Part of a small language model's weights.
Size: vocabulary 1330, 2.33M parameters.
Architecture: RMSNorm before each block, rotary positions, untied embeddings, normalized queries and keys, capped logits.
Training: a variant of SOAP for these matrices, 3437 steps.
Each number is 500 + 50 x the weight over the matrix's rms, rounded and kept within 0 to 999. Layers, rows and columns count from 0. Numbers have three digits each.

# layer 5 MLP up, 768x128, rms 0.141, rows 4-209, columns 0-31
456468514452447507528462509535476525497581440467504590486605462511488537483480537527531404477455
443497509556469424555461493467537546447428515430581570456489517530581540476506463510529535545507
444427396515552446572393512522497468524441495548505499480450525486494552495638521472523549448432
506473508444463525460601602575500495555529480476511497537484460409497478576550517520498522532416
584461500520535545480546454470543546465436459559497487534525448562447494469556428535454533548457
447489490524432527405498583525411492510492481556500507471490451514455513475482479474522557496490
545430530501569574440529494464446518525538430603487546488484497551514442587580539500473529507472
562454439452544515477502472483540535475519472534487469585436511470575552403396645499450516447532
499535434596526427437445433446532525405444546544612494468605568488470608580491459544475535499489
413510501498544491495511486542511530509488433512440441536484460511470522458413485489494511393450
519518412520465432460481460487540470529516470503458470415455513436547464525488541499498481439547
442419495486498548468617519532447476580451510501435581527455382435601464562594458655474592551465
512525511461500499533580514483503517485496498620566543510469515502507526534543508480441546487557
444402470485496476531434537513574476570451472588507491456416564472480465560522573509509536501448
557445568541514489501396477453533546691497493534553494417467443447539477520526427507508504441519
503470546508480496476555486468498522509520462521425560487422515397582507526422533599500542441532
509351459456514502465475551552492455512410508412549478483577483476462565552546407518502517561482
486524428500479527455523524515367496546435459534515488531527471397437466539451386435493601528418
569449521544480515358461539436558539500445442462485413452559460467460546518436517517568509452516
544466502591533509369451497515470558532538501428514488536433483483422433547439535529484549482440
464535461369505529434399478525430476462448422474473559552492462451488525507523473577455429493619
533538420509533600485545547543463474438462492592546525530506602490502491478497566426652544493499
573469484491462443527510502471510528621576575542515462422506529445426526527523519503561540450414
498425417486550513471566490437530585494565514539538446475473456473546429454518546489467455430520
483389526503575386390474552495525512507504545506454439500445536512421455524433439477459527403402
525449568490392481617463469526471541529455431545551445502500476432485516500419544559471422469515
431518497498466440541367481472522468455439490569431477542463506415543504522496453508531515449500
509409463605572519514447505409433508480508453510514518471483484435440479463513553565554438487502
498436422569462494506542540485484624543547543536440476524516474583603460476463431472535509372387
521444450538461473446487424501536499395505498552408490539531523563442537547480570463520431480509
533507491592461465474447458495483481457467499579532520402491510556596540437458534499464528550480
541471376475549545469469456558465485587460469574543507487586473522403519548383597507516500563459
472490433530473497624529453439455506493368460482432477490473441490393506536479599470531510390528
590514497465521431544551481554463514492461427531612579594559528557506502544535436565534449444485
470513466589512537502477549488467529591506483528635485591555466479464602526482531522589411469460
451489551475551514471446487465411462370561437454499437505565491435473542578434519521515556525462
513435525513510543503475563514482544544538516482462511555578477552510460449470644524556506455475
501457502508463435524493516563448520555475540529524480473478480543503650539415557554467503600487
495580519452465521484410529539553551502409529402526454556508481512532388464521470546475547564596
517420581487612436447509504499483573387438560496451472512564489501513470534499463504481391512556
516443463588454518391514464419396435548484516452484448604515473520467505497544463511478422515570
504491524468447505501514479542441533531499603454500569497427476500494495571468576458562536404494
536497485479586555513478373497494479507498429591534604486448476542471418481515540491406456554564
491493501519400470596498489497453450550515485462545548482475353478539404402515559446450514611414
460484518472494559524427468550501468557510452491423482452470554549569468453524486441332566509436
469496580496446514505415534553484565404474423481486487491534435399509557414509468438516596598434
470412589507479515450423547481501489509530470445494394490509573546489492476457485478558500502460
482481629499429550510424448459449467581555429495465441533512564513500497436480396534483498473542
436457460500477492532460494523510455508527532526529515406494566565450570451502481448553619536511
495464543488497451432548463495431572420517526532385444470454424529445538544483401501477524489567
490461574437511506490535535628390482474580592541459566483589490545550530521529443492518529578416
508469462497464475499534510647625507576537477474473472420551530480488462570514520471546570518452
424481508518517351422506540453459516554450564470524443512536568516608581448455486523520533465461
442543510577545443460500524570548422477500459543459520443487510440458509501534458497452408508528
469584450483489593466400532487538496566471374524527578561484400566533559472448595548532497482525
431535540487518485390514472455472530563431514466517452476444555451563540475501516545463447490466
499462433460542475459511493571435458529494453493542343474505447574524584584446543511507502622468
492473583629520542492515433523522586506567472555506516500412543555535492465592528581428474491517
522476543455479423564564530529564504521439503433407556543465458484524467524581552494460530524431
445506601508528530579505484532399405507492528442460521430509467495500444487539533450488643445456
557441475425457482441527457577478451514566548487452508423507481487455526539478506518454507547452
424559522547575550478458528520518583551527531542498494493529438490469474440602465435540463428561
508424430511473576542539512439505563496524389512541574408443486537505410516513548536497427482504
515524483443452514605596560506485565501472473439490492439461502432442579475534516469605529510438
586516482457525423516571498559463588486487435584452550418500566525531521425556484517559629503465
497504479487553412462542469554480485602510502496497470571506636587488467454455460423533439539466
510492461440627515535413447468421487500534478508494532423437514455447487480452466496569365529537
418517461509553413526496578537503526560611492494458570580523521541519471513542512544580590507514
503544468448556536441509499504489554478485476589465491494463430487475544463429513552514483536576
456420511518510493535513491516476520553516537377490547515553528509435487539489496536520474488505
518591487562523493496474522511529447476481455469526436487453489433529492531577584531526501549569
454521518519438485536437465422521510612554499471474368433552557498463493526449535522577546522389
425477515539430515586513414529491548595474505534491485448572467487521520516502448571475499547474
500555544529389528365586459460504486480421473501417606513442434491468512513534442497510458448496
406431460490533530505540498506447529494518448554501516459515610460547445534448540546503484538544
479593537599375487445461555473472479496631435471539457414530403511444462444503479588488441516520
476475432501535550461501541470568517554418522469528519542407586411474566550537514514526448417537
488482594457545499457502596537490578567463407459452478502506520570519453516489512418507428505480
532488476496547518535538469490427557520390407466488464558481516551470462576532443386520437497437
525523552541490499533614485566462486478487477520496482459458464442548569505458528423453501376608
497581479588455517472507408388495524402441547454419523406495542480399593557482535560431516469541
509559456562525604616399443536556467495453537565511508497347568511625440471439435470563559522547
526525501570508517492503459466517524480603467432437402444445508572491471447491590499506517552572
436507556591507466528464420495452482489532450581440512512482525534469579495457485495470498534457
484418488451552483540519525478422464564485485601555499521523441507500465377482475514567545616380
404425620576511557473462471441477611479499439532490491576452462559489462514521483565363464504479
455537541492616473492489448498493455574451480550525493416528498514508511479538512446515563514475
567487525523466571472539478522592501560533495539459593617502488544562486480444469474475533482458
483505531454439439487542516596462445666534491485511460447466494526427553485567426621457427566591
503412509489538425428498522454410498495496553527507522442493571563526418473493463467507447353582
485490607462455537580502470598438592503512459516529545549490477518486561417625492553535512570564
495590568538455566550470407511497533479479520420546557491516466613499418523515477483485491490476
528433482498518551490526423532550470486543499547497525445472458456548554569475500515557452464438
534599481547542597415477379449527563473456570406561464596546483478548447481485545587464473555539
457543527583535501498458549520541487557557537485433422559518386475473525582541445553509568553528
469520536547424499528507530443438557512470529599508539459425482486513469525546491469517468536496
547513533463448526449482510509463441439455507519483527418510405479433508568485337413567493425440
493469424460505453478498515531518577511568526497557527512479401488488383472436471521493449503459
535499545545491596489519614431448625493576542529413530446556460523484471544424519411529462500494
490588476435504580563535452492485514484566474505407560488491416537474548471439557474520470449564
464545556517473505460512426574565492527500485507420454470458528454509430441499455467461568541528
532533419481491526424467462471569461484548459520471568494488532467540578516533538483504467619460
482481524530571546505463481564534601494479441467463508460406496461411561559512447533440446506584
477507531503518481590508433500536522544484540562552491446524543371531476544528449499520421427439
513471501467507531459541476520427480424426533528542592432499460556594527529477541553406398469499
449470466588529411455578502526499587543590517476452495455588469510533445523460509472502507457408
506543498517520529541322444507553530425472461463508559452523490465562403553420516493522532541584
473557388561492541479503593536611597577455444490454508523387405427472444438488529529475517445543
533566486461474554453497510481490454512540500608435500486406517578529496520542430588571535537506
433490458521545555530573604530478435500511415549452353432411514428502482623556563493594503386483
519521546488523569505532499453489581619512486557527472519488616581489542532533479492447578534536
472490563452455413615552477494502500433487449495478537354486516490444551567484498499544495504542
470507514504535525499466426454556496478556511440524504463567550509472518479438464478496544492478
403525596456408544503457583539519530493504512542592639453465460540528607507543473513492511502474
486417493569460497604463380546512444661554550369455542460467439498555526550455505560467519433541
520483487449485513534444483452472498549437571494480501474511508517576544507513562466511476403474
503473495535527487462456508482480506491467471514530538434482555584569475495635410492489561497572
527409573529442478436550545478490484521401557492504504486461496465475493415513419462532540432537
485457428565404571442495448479533524457560458465533464558577562453525495476456475429564496576494
536494523485480531464489431466483540561413527431458506461419595531509448478449485457532581479584
540456529495510540503461525586562507440397445565445472588506450534555488488448514530498531443419
592504535579517489445470494508527551481495438526433511508451442449485456524449468421463505465538
533492417554537463557506556588450554456469418544535433571460482400460478537529472452471505413455
509543440493558427486497478542474422466414519512435486462502534481594450436510531539503549485453
483418422477423460452510431453416543497569498582479496532502634503489569636582486431596537421436
522480524512533434510445501526547524624478432519448515493482501475497451551461595430533492459466
498493509522612471448506509555498496509507486480529515481438450506422419558473533399491471544500
485475562552537427525501434526501495540393521528589454577509511466456478484614516441495557396521
579487484528531530463532458502518523468498582540550517568603577516549485545477514511438572500514
509517514420520592543538471528501490543542458427490457505604529490566451438518549577447545481504
491555452450472467483433388437534536459573534521459504525506514494449477618534429458463466491468
459566486540565501468554448488524516535451485549465428450464458480484432551535467574490487512419
551454567546493489430407459563455541502462534597445483459510594504533554462504505459399508547511
486506502541546484437508496527539567544432482502483558572475511421503522472509507517545482372490
506515496489414510574516485563485476447529424512512454418550540469534394568595529462434521443547
487436475480539552500542429497462469479488488481484442498506540480526538557507542488556473492531
541504557540551608525574408539526583524438453510465424504466472447541391471444554392448502607625
458395550625479552508588500434518398411586430503480507552521459504476408541455483578573570464546
512466525509482440495448541508507556559548484600544458453557473526513502461530543470529478530507
460567584508480478501494500610550514519470554478453583453479503511593410511489432473437544508445
569526443540457540577467490510406466496504469442409581462502528469504562522441538455513546493491
449567448501490498546442469478591497432495576527444499578526543487466481492464421450447494547529
479525531626513494401459462488483543547424439475472590424538394400551599555505553507521522473528
539491455459570506501492509537598473441480543541477522491505480480383441475501536526409639465485
428471489438528480478329508540460441482470456455490600498477392618568527500481575516477440496475
484560364475453498538477458545532507466574541593506577543463557402590534485351448420542477567477
527463561408502502472553504532469498543532484568450503510426554440515547499597433498392445464521
567509439445452506528479531480535553569506483560468462479473511554531547498539418413512530514454
527506457524479394442521517488499626540443477557446461449529436547563487529488501498504484536467
467478420452356516569434409602485539554490507471459487411567519615465498432498561487521466446519
481508630539460604372485595477331584483361530514474467498541392499515398516512542401456472455473
443493547520468442410539483420508541443560460405527505449391562581506467510497490490561431512563
552536434473408510435457530598547508512540622445525542561465495594456532465510538413517543547476
493467471589413531408530461451597477516493535495511565439563489481563486432508569450474516587464
478521505513444399565446488479452505497447497466517511482518509506460477471488484550500464571508
491456447529433472436565435416505470442531522484621443533514663521580438507533518545502482463470
520441464555457471590476506527553523474514536490460500574503468388543495537495652428386529502430
558553483472421484509516489515520485429486459468544501548476422496533534548555600496448554487602
473418547520534511547547402455554515439485531508547538486539427563439519476416510423494522510433
520516556453496539494591497530565505457535545456433450524579457506481528484501506517379428600470
512449517454511511498569514472498458548559511625425473428470454580506465478478473436515495498521
436493411541535494539440461522453432503447577507580412505543487462506506494457416473585391503462
484499489470533519432454496523492552616426418550517425482506453537514579500534454536499560457426
477479561493429548418490524538399482479485438586455429397401530497447457538510485501440540509459
499518505477440516538457470531567367431476448518557552434475439518564492492588532529366497440512
447490476538499499451478397477494524478517488520371572479496438522502578466516532466447510508536
521510535442384515449533606483425543522427566502484500494431496467476526619501459553464524552448
570559447515499450522459468512514490515364445492523444484498476443437454574474563500442468568427
582516522499508560480558465470544569454523530537523446509481377524574522482556523539470447499570
426448465500561433445394486495471599475442580405479505493565382341496467408521500463474444403535
376515436511486491491515475605562486458489529495444521509491536455552503479511523449505544465540
513562443474514493520509534455564481458504474519456488539479483474462607451506461465519475421457
537512532518554467530517461541423548506489532525448503473535530457541519523504555475514578469478
603488509494541440474534541424552560479497540569473502462551468462473473588562553510450541438447
489498566546502484548488548538605519508480455503514524383508488526483550382457500561478471401466
517537487454598536594414386509496451573566479575467526574491450554549430555504479514532616625460
574516408464483518473546425532517582534467483572490517451479405512489578461483541470515523498472
517481448522436499368520464514507447428466515507432479484549565477537559424578508420528486469493
486485595482458422475544587471505556511426514433489467407583501357540509492475448514469495485547
434531446566470437596518573499505491562611527544439459606383502542509556550505480435483504525462
464512557473568601536456424480604549546493407541488535518502573519547422570518558404481477364484
409584551456593472484568384497483546440675601414580483479425546480451490520469449532417492520632
469459539595503470458466525555417500496488518535522466580477488514618501464513503519531446527502
491542462417522508445424483548454489498463458497484392425517463466446590418526514469516520546462
542437515449440579533628470451530604518502562597573556577473518552551453471487484395503467569380
438472442506580343384481497494439474558510518460470461532501602506457492610456487470521534506503
487509499581394559504432396580505550461632465503561473501387569523583483444507489513530487486481
595536478564606444577589481510526532487503484476586417485547472469491521541487437485525480533525
510507521494464371445622437587528403522414394508517442460550494461538500482600445478635444425538
479533458500423592484493557390463540411436611455390463484525502414582499514559525488481437532558
554499459503424470532516547488384555549442518469479531519508494533425559459573560467571501533483
533490529570446434501447433457505503570530595515497572464396596473488435413503458460469483433485
365590611413621535516485560529590657543470512419405503503539525523459462448464454423523635611499
502531509493469577491531487573504551449562542495537507494510499491466518513542611561478505498448
556415474480505485532559388556480505545448447503468585568488377534542476494500486559496511535469
522523452480504483540508493507451533408471584501491476554499441552525523513409569499415502511477
480569473448468491418556457637531513494564472472523486479580372568523367486474471522425588436518
536491563473471518397405461516486406436535510537460535469615533507531540476546434457461465555494
553475488482543446496451537488484528504519584500487502496551490533449504518493635466507494480479
500531521504525409430580447564475582442516431509480491543426547479529481548500502484459513480398
544511491422461590483483582546604550494472446516461448495470424449502505550509515531454572527485
467470503515417521506425503433476627463525520461461497480441455476524464475472490435420520519500
445506503470525507497459478559439570411508490548464453480513522516515490412550514389633483557480
396482560518543497566491522462520589437520510501441546544475466460504471555532465484484459466491
577512526528490522504515481563423497455501624490531503533515502443470512416478560401495496557484
573447523470398467470393406576482525485501480430476488438481438580537526544497552438526459477542
# layer 5 MLP down (transposed), 768x128, rms 0.137, rows 4-208, columns 0-31
464452558429511373491468533454572423581507458436538540509509506477484610502518595563487403554535
484537538512512502440513457589470496484598482478467431476466460454538539526454445451506469524581
517322470502517529407530578655500471427520551553472532497459487505484428513522454438423493587473
534513537571512473481458505485597474470484542461527509522549546558452462452484482505495571507601
523523538515530418508441469527510471489492550495486505507511547519488517473419551513469546491581
520482482499504516495535584612548485529524564542574513516475459448514436507471508448483542551539
506603430553482472523529494520450497460480502543471461480554499501475378487431483442527581536466
440507510471460438528465458498440502536543561510441488528557556484486457527560526419474508559477
513451421540484503551541520505523570429492527556512484451521490537499535469526447594570498496452
469569501377568498587492545495504552439533448453510486477450594507465532432501461484537422572470
488458519449545411387513515530479494517347559529543466546602551579549541510477467521532568468471
632513470537567537586478557510447537486581522567525502636502532469511420498441488567520496475508
498456552576464454537514545451425583452475590421450523535428496494419529551443432503448504527577
442499536499487428569544542491457467567478516552476537602475513456575457505543500484540484662475
591515588514540511498546499481375498573482446432460457556534568524535498493475508464539509401544
423461528564626475474460571564473513499522450469478464562467515482573462565445484473440480481534
488507487505579544438497526568499477592436438393484458454476492512522592418454493561516463475564
475502538468448572502550610494503336541476605518483591569477580450508606497425428443478604532451
508510450503385658532507531449525476515522482531538566593528449496482503500459475425555592546533
520447454512529386550480496464566564447363420498490425504515537619592512476465452452571439466499
509584598499529594487507548463495595408526446495432519539512564475344540511526474473397454511502
535504538483469559490538527524385503539555480492502448462545442543476438489488474473533455520602
432404494529578519607486365594505547466452400520454525453369514526555522464507539533522547516444
472528527464509450403529536519462579464559552446627503440437469444463490472463526596496533518480
480534614546595546385475525506510468440495575565592496537566578636493550532460608488394424529566
546448467573489524540594535475479554467468450445496473484518484555554455514363556508429477493550
455508507482591483476484487623560458561425532496447552525531426494498508471535490514530453517461
509471460583616434434469493558617464506461426462565580579548454435590427430491468563478518492495
397576530465471510432430528533491484616540576417474479463507456509637511461441535481524448558504
469482459505587495496470493537499498543580547521586510436648464583565457507485492610443504501434
495545441544483507477529513553440513553444536528488600427555531484490477497491477385586561601438
446473414533486425448406434522501527539491571394452562507466474527547502617485587495506547413522
455580555500527453506473431527492473487583542494447457448571488479426443454466453446621627469499
623390508549524515561419529427513542476548494563474432548489525510460454485523492466440485525494
529547518473460452559428490485400533494445461439563585539553513402507507527484459604549500488515
465517528504510547521540518499581488527457511537443455602485452451443599437634610502448524473531
420587497489436504491506523536433504473506544536493475479432482489511486490557532466472510478506
466371460474598488450514493482422572459495452514477493479569427540512504382469564462491488453497
366490505490534425608531512468601417481494499476437485450368450522487468482500599551443432588554
431416561549490500541499472517580515482498568496427498516451445479479568443520558534465545502544
459496501541559571518525458599604501443533458525565457406476502484510422484573477461543525398552
484428460512443448517492530562379497504578477503482439520468519483399442457434515588497518498565
495460446536486483459499561533497630399420501598422510539545436549488594512386511507505426479433
460525428524615443415574559502463569424496484535526479401502481522572586558470567508592463471414
524500479431563506597530514506419543468413482558551551444639473506538544524463521549507479511412
470509490570391464497560474539548498473478480508572482519485479598466410533513418562526500488559
502545533468528547478545491499429482540445532481430410500649545552615545469392602502492526469551
400394464501572549467476614482505499518457383401610438510492443524477549460389513463460476499493
492548445508609454488435479486479320496432458456548495564551433496527536509501438534489507546499
501542499513418464452399533517484535459379575564530486424467559520435523451508503534492529468501
477518539532498513470589569442494430494582554399531468499477492461533545442530438598544498514410
537568469467501407577657549547497609495406479580480606416517529459570573509560515421428413450492
472518517515507445501533454533551522447477507653504500582482454480485467496438571589390453489543
496496491452567462542546446522486516457499604570459560461524510527537393624548609524537549580475
481535502418508495536416422552570500526493457567465484424438471540531497488543431451566424523476
513596535538497512513519478468551506459494484643504513470479595494455575473482510556479531553457
512515476536434514453435448522503454529526475481507496478556461448510421558452487459421473528584
507471525407479482530468462491508488464564513470559462486516497500479587543490471402458431517448
515538548498566511510625564413469489538507477502516515459432563489491488449578452450534437522464
430463525475525497445525474524497432479469548454457466510537578473473459493592458573537521493412
567374448520508498558498535419568500556539518486462445555503481489490470474507502432483522524484
564555524428421456498555523558437509479497480465478479551390491539556502497535457531509478479489
472490569539651466469481476408510494481451416494532447546488438483478486461518430570580422643491
492479465581567515510486494544544482481499521440560468463488522520420510548454496498426379489563
541497579526441510475441485518417509457489529546536484525547463596556461421372519397532393502448
536424476553492449456586550511456457579466520408504537636481473444476496484431507665527578475535
458499568590540504448542568511528400350556564494429475557481530449449562429412595529500481573520
517583512584523526364499433503525492372476518587529493454540499526405486526455453508506458428612
473594527488489558495483523515477522514462414598398526538461472523592536515517385378486567436414
570537498574424546578559511492457420540569416513492588481389547524475542525573490512501475523503
455537479465456519536472494441503463496460504579595418550571525501522535549468582476502457475551
596518488594479525534562454504589427373424605505471534458404500511479509503561468583471449491595
514529551497582617636469535521458496527450482571524490464482478460502488543611536469555561425439
504450579509553481549533471535510503541532496371522541460546469492456435592544469613488398519516
510554499465501468459476635512513441485518445600541534469456484480461519530506540488489440442548
547454451468515424549436525515501500592463525503558610482530467426494514531597461423576549462466
535467491501566453479498521457476593543530512438516553411473477532468472465477569547548517484406
431525518399462523485447434489508502441518494542449523525450527431455497434468488522546516499554
531461498562456449519539549482457533447484503447465418509525418419416521533483571567516461414559
500512517490534487526582556512506399452458419488398449599503446610510513526444493512451448440534
574458429519417427457522494480511519499574481497581571568588563447530484368446387460508511449512
511515465438456642430561434401483529460456440445499494590503490569503489507505578522539553512433
388536573525491502514505497522477464466563530410523461561503412556518569537464461539555499467561
515510474515529509505492483539526499470478455510480532598538515493479482537571494498462474495551
528518504507566526523550491497515552591433473500538501414541500488503483487532470515454417413610
458460427533498481515465434471535483494537522498447525528511541516593449444475427432530564506496
478522490522545482545475512606462564382545485400476542416452517540483487494535459565481431550446
503540475462423569456495409481483526475465532442499465528486487481560580518433447492542488498470
544421452601481484475529598491483517455483572574590516527525532448521461499512565467541515535480
422476512573501518491447465490539491488392465537463506538432486455543435419422568453442529410545
499438522592542542436495590467563486488514541415511514517454479503483441537493498478495437552468
530469464529515449492529502495510578516542556482507420553563506494396596545571538671381508518433
471458544502461517446482463526557527489493507427496548507505485556518501530555558456433482553406
480526479465476414475578433501521531421596531418516533445569532473568571463444495501531532548578
425506580506578480534510519462450620636406499457440440475477524512512459497492503569373455427455
499477443473468508471496474490535449523477421561517463486586502507435484499504441503546518486483
541490432451539506615506474373467529550565556523454542430475482474478562486535488459465434549558
497471489476482542530480523562440526627476511564516524406526429479447510502532521438551511413474
527519472492507625419494478472402492483541512501433429481449518519417536565527399521452580548468
518598536494398552432553541406483501354525461496456506570465588524425487505426548540475512525515
508458474524481562442420509494526492499417612440554469592523503525498517585525605553445430569521
545430595478562399437523500489510537504499443489388528541400466501476490500463541482492494514467
461545532521376483484563550607471584475482468455606574466479380518566450421500592529521484504369
546463487452476510571425522494562520505507440474525501491549442513540556462430491440504416616502
496635513526517540478523512428498581591480562448477492473450452491490508697588514482551534577519
496546603479493475495393490405489449543468566528514532536443459573494551565493511465490496477514
449552433452560458440495472510559425442564549478568589390404458558624543564455503545503525494525
460468574509566448458465445452541483425513479512524456552525457556531446531470591476494435566475
480456575500481446475409444500498512575497497425519531537381478499522483484491480477414454523559
565500454411636540500541629599506452500508486473487524553514545509481493461495471458546476504556
523555486481513513459522485478535527530515545415528502524573416547509509577538539477570487530506
436533501497538469462600493465595552510563451484453477466453475516574505531496585506521462422464
531451489478459379527449626499517523408540558514458542517481484488530402490516503488518489428499
476509536450517431454395413538496461435457391506521466630440480506512458381498478504476459455447
565562384499595408540562443530489461559543575544625517575481517643465523538534495529507616502482
518469614618492535534524504575519566532504427478459531488469549532488518505444427428518486512471
557495525515521500550594549395455567438537563541606512461518477474475656574537517574414434428481
476489428469541480509454478522502463487480480505561504491569540405499460578522540520494528551441
445446586506538484560432524502450456474543529503535420492551616516579522487527530483466426486444
446449567445567528489505499393434479614513442628479504515531469421485546477458613450528471443447
555464573475485463559506593472491442603471516475548510558455497470433421572403521494603460399431
461447489484496481527463500497534423483407480492506589400502515534501391499519526575474507499518
471487463416553441569431407559543520497375465513477471516487451483571442456537515509519441493453
581454587585555425575471439508466512517461491489454523551419537528495530430526488460539608499594
566421510492502470530463496489523514457439527480563483508490482450522580465535504565451455502425
377471574455516427510449544565533502458467414543546437433470530564511436502544522526479505588550
417506610506455493514465477444488553526477504466538432414499520516470520487541473533488472470554
484546541500494555451557483523411530525541495479559524518482448465504504445522473510515484508456
466511415499560478460505461485466429486414495474486445535482479474550425486435525461440533497497
478432449433419549581541482492507492531555537478490475539460460491405460482453491490561539481556
483526557522550444461500476433425483463577537508548459470509409535432449473589627551416508526486
477507523477445480541512430524557445507502469453508524585518435473403522553551510584405373459547
553470494525542529561536602516525574489473539540509431409523534493554496512439482488481532433430
516485515418515431540555465601472561492512491529568491449549475448506492465480463488556554499442
457500516419522487449506516529493597534596455485580495484553513519475477514461457467506503406570
385445495417476491454544463526435515567472495470467532553568529502626471498504418479643492570443
515440530541531466486525488588518415474455540486593568511553526568398530530568536477538489574509
477532543392578393481511503492489516585552611532436553405420508502524579492533440554491515573463
501521464438519548397468534515506567468581493467490455527551516506565495517545535441475427519484
602434528548475457491546536443438472471518441553547503501484480445440568441523544563525498485467
538596561472475522539518568538599482429425562514476509463435558520469352520593480485511453595477
461612547395452442500560555503476617520550409492545509508480446437434545478493514478517474486569
442489400389535429445492418473425458521525486452506447546441432485447421494499472425620551458555
516537554534476468461533481541546513481532485378494506557560547500486374475522456501473412508533
409510556465495419613419502580515499567490477430537510471416652593454534484554456569439475504504
600518560543527554483473522515487574529546433545501536511448487527435524500525509423506424527519
505612580546507488418522502476442482500520534446553558541571462567540504497432538540444583432595
428535545528506500470451374664490485549558459493500498539473516423530415504480427463500566488538
500486491525495370435474415527560551520481515508543563475453536507501547505459528399479589486518
542493542511465509505411477427537538471453480543493478486581543553508577585531503484476446493453
512601502509513472518410427422467569469493571585443561406478589489506587498478582510563442446464
516490351512491479566544495480479478543427466553540448462516454528555583517524556521586448532529
475431509574446434428528373424467493598507452438495599449431489584473509484538581553478604573455
487501482528460462547512573560477473444579513516544463490422520491509521465557475507567532582440
556587511519432510457469548466450455467488462494484520534514415456462499476516471541509508469411
481500501556517502547350494490448508477444463598535531499566515546514585488402454475450550493488
474555569505523547467533540533450468499415510558525414539449487520500532541463449524510428496542
581484456490527526464493419493523522480515575451433602477445461548530534525456514482493529489547
426470550514490532500492458559424492512463474492489398469494545452497506499552515415458550491526
508506511524522531502466474502522506579524479592524563529388476508467502460524532543464579519495
434546515489543458459513485456469495479522512525561484488525442439462535477517501575414422515454
498453484489559436451492547534420492395513503437591508472510473588436450552572410513523407475587
438567407491518536456438416556610527452457440504480491452463503535522496530548538420498517462466
487519513578597446471561449547541544530505515426496546470562492525572524464558555452493473526492
537455450472480425487483446496427457528467488528565439652547585406571537459436568479534619503501
453441505563505484417482507516567533483519446566538463541500450537479559432553522441435546444525
473536575532517429449486583517484537424516511499567515528474569464421431439602505498541486519554
522450524534441528440423498472531534505435443583422446450472468487530551521451464473546447436576
527539494526484491435455445467391480613458503571493425423542511481501501499463490461503569582490
563529502419473435492536513448483591509466601548503449511566522503507562485538590487447506501527
501431577469518565445495429498413532447599460505468495486469503556502559513513357539486382491464
475502593539487537504458504418530469471526458560418540446441532504520561534554493539502576497588
525478473545479485419477548590500466549442566535471488537524503405491500564413496455464466469490
449486532573527543431492389509455518499564537544464504451433471505519511500381437516495465444493
570462524502467468531540445541478443563505521406482483520427559498435528502543446530455447493554
519431491479492440558530563508489539493444549455576644500545552565460515539600465449578475451433
440541593644534447510521506469653474472423522518559466540529581432422575511394429469477466486379
499446513437519432497471531536453559466492501534482404512593505558543461535568451425592495424485
505572564584479549547455536607532580485460552465506480537453482471496456545467537558502539478498
464544418516456514547558589468569501551459416384420551525407453466525517642451550551573467517484
459513585478500492394577511575436496425418596582519460519554496423549564602585534545525460491531
500497472493482600525520496542583488527502532605546555492517408408524512412459491530615495442563
447440505471541470544554508505580461497516470560470491475534549537406511443538465498494453439524
407491504479406629606557529491452406521540517490464477430562589555548532542486487432510489515500
547473527529508481503426483500514491511517419541511476464417496513558458617496500446487483512586
438378466449477507491452464537644456455491553522431503554495556589550448505416575506542547544531
529484468508568395450509492512518491539507474414654602412479533361491556434525466639496501432457
521572502556433565542456513408426442575449501513429575481499516561567447452509477575405523524541
452535678467554479569475534476422553502459464498475534602474540487377522462539555469479569603483
378458518372537325533534470445570480533513494487503525562543469546549510489497539542452485533542
524520529519475512563434513474519428486605501579466506517415432516578481522438593460538488385574
597473634523498528474504490503436549482404417443536470462499468580528514522434510469495526562522
592518408445439467505442609473443547618493532512492506460515526507624425528533563534469463528478
466494518460488493463528513482549532530474565484488524489495516477599482474547557466471460584483
413457475498519554458462446501570427507555474508543503351571492616440472524509526571500567521604
555433436496540517487461528531428440421503477522525419450527425458471493549512569603506465505509
510416499547543493505481584540551484513466526462490569376574531522589543518438436420551529496453
453542525471566555425503550501458436405513537476520458443531539503546597531430504512523466471545
577549552458602540498506525445477585495507482454518524594440525544563557447470529484532483452550
462544465486487564493538466547472491481489475616526457531507552488409587538530541587519526493552
566525557488474518530501473538481547453529448519451418543540593562588536462559573559469485490490
575430442428521393547479555562469525559447544492440458495567449502539500541487420468475483471438
553476516397490439441492539513486495448459470485542440538504580434396485503436542467534445508584
496493478526440503596512477513411566442562440470575572526560354464458465601528507516536509547497
431484487466471522402471498508538445436523473552459440554585483611542476454540545547545549542500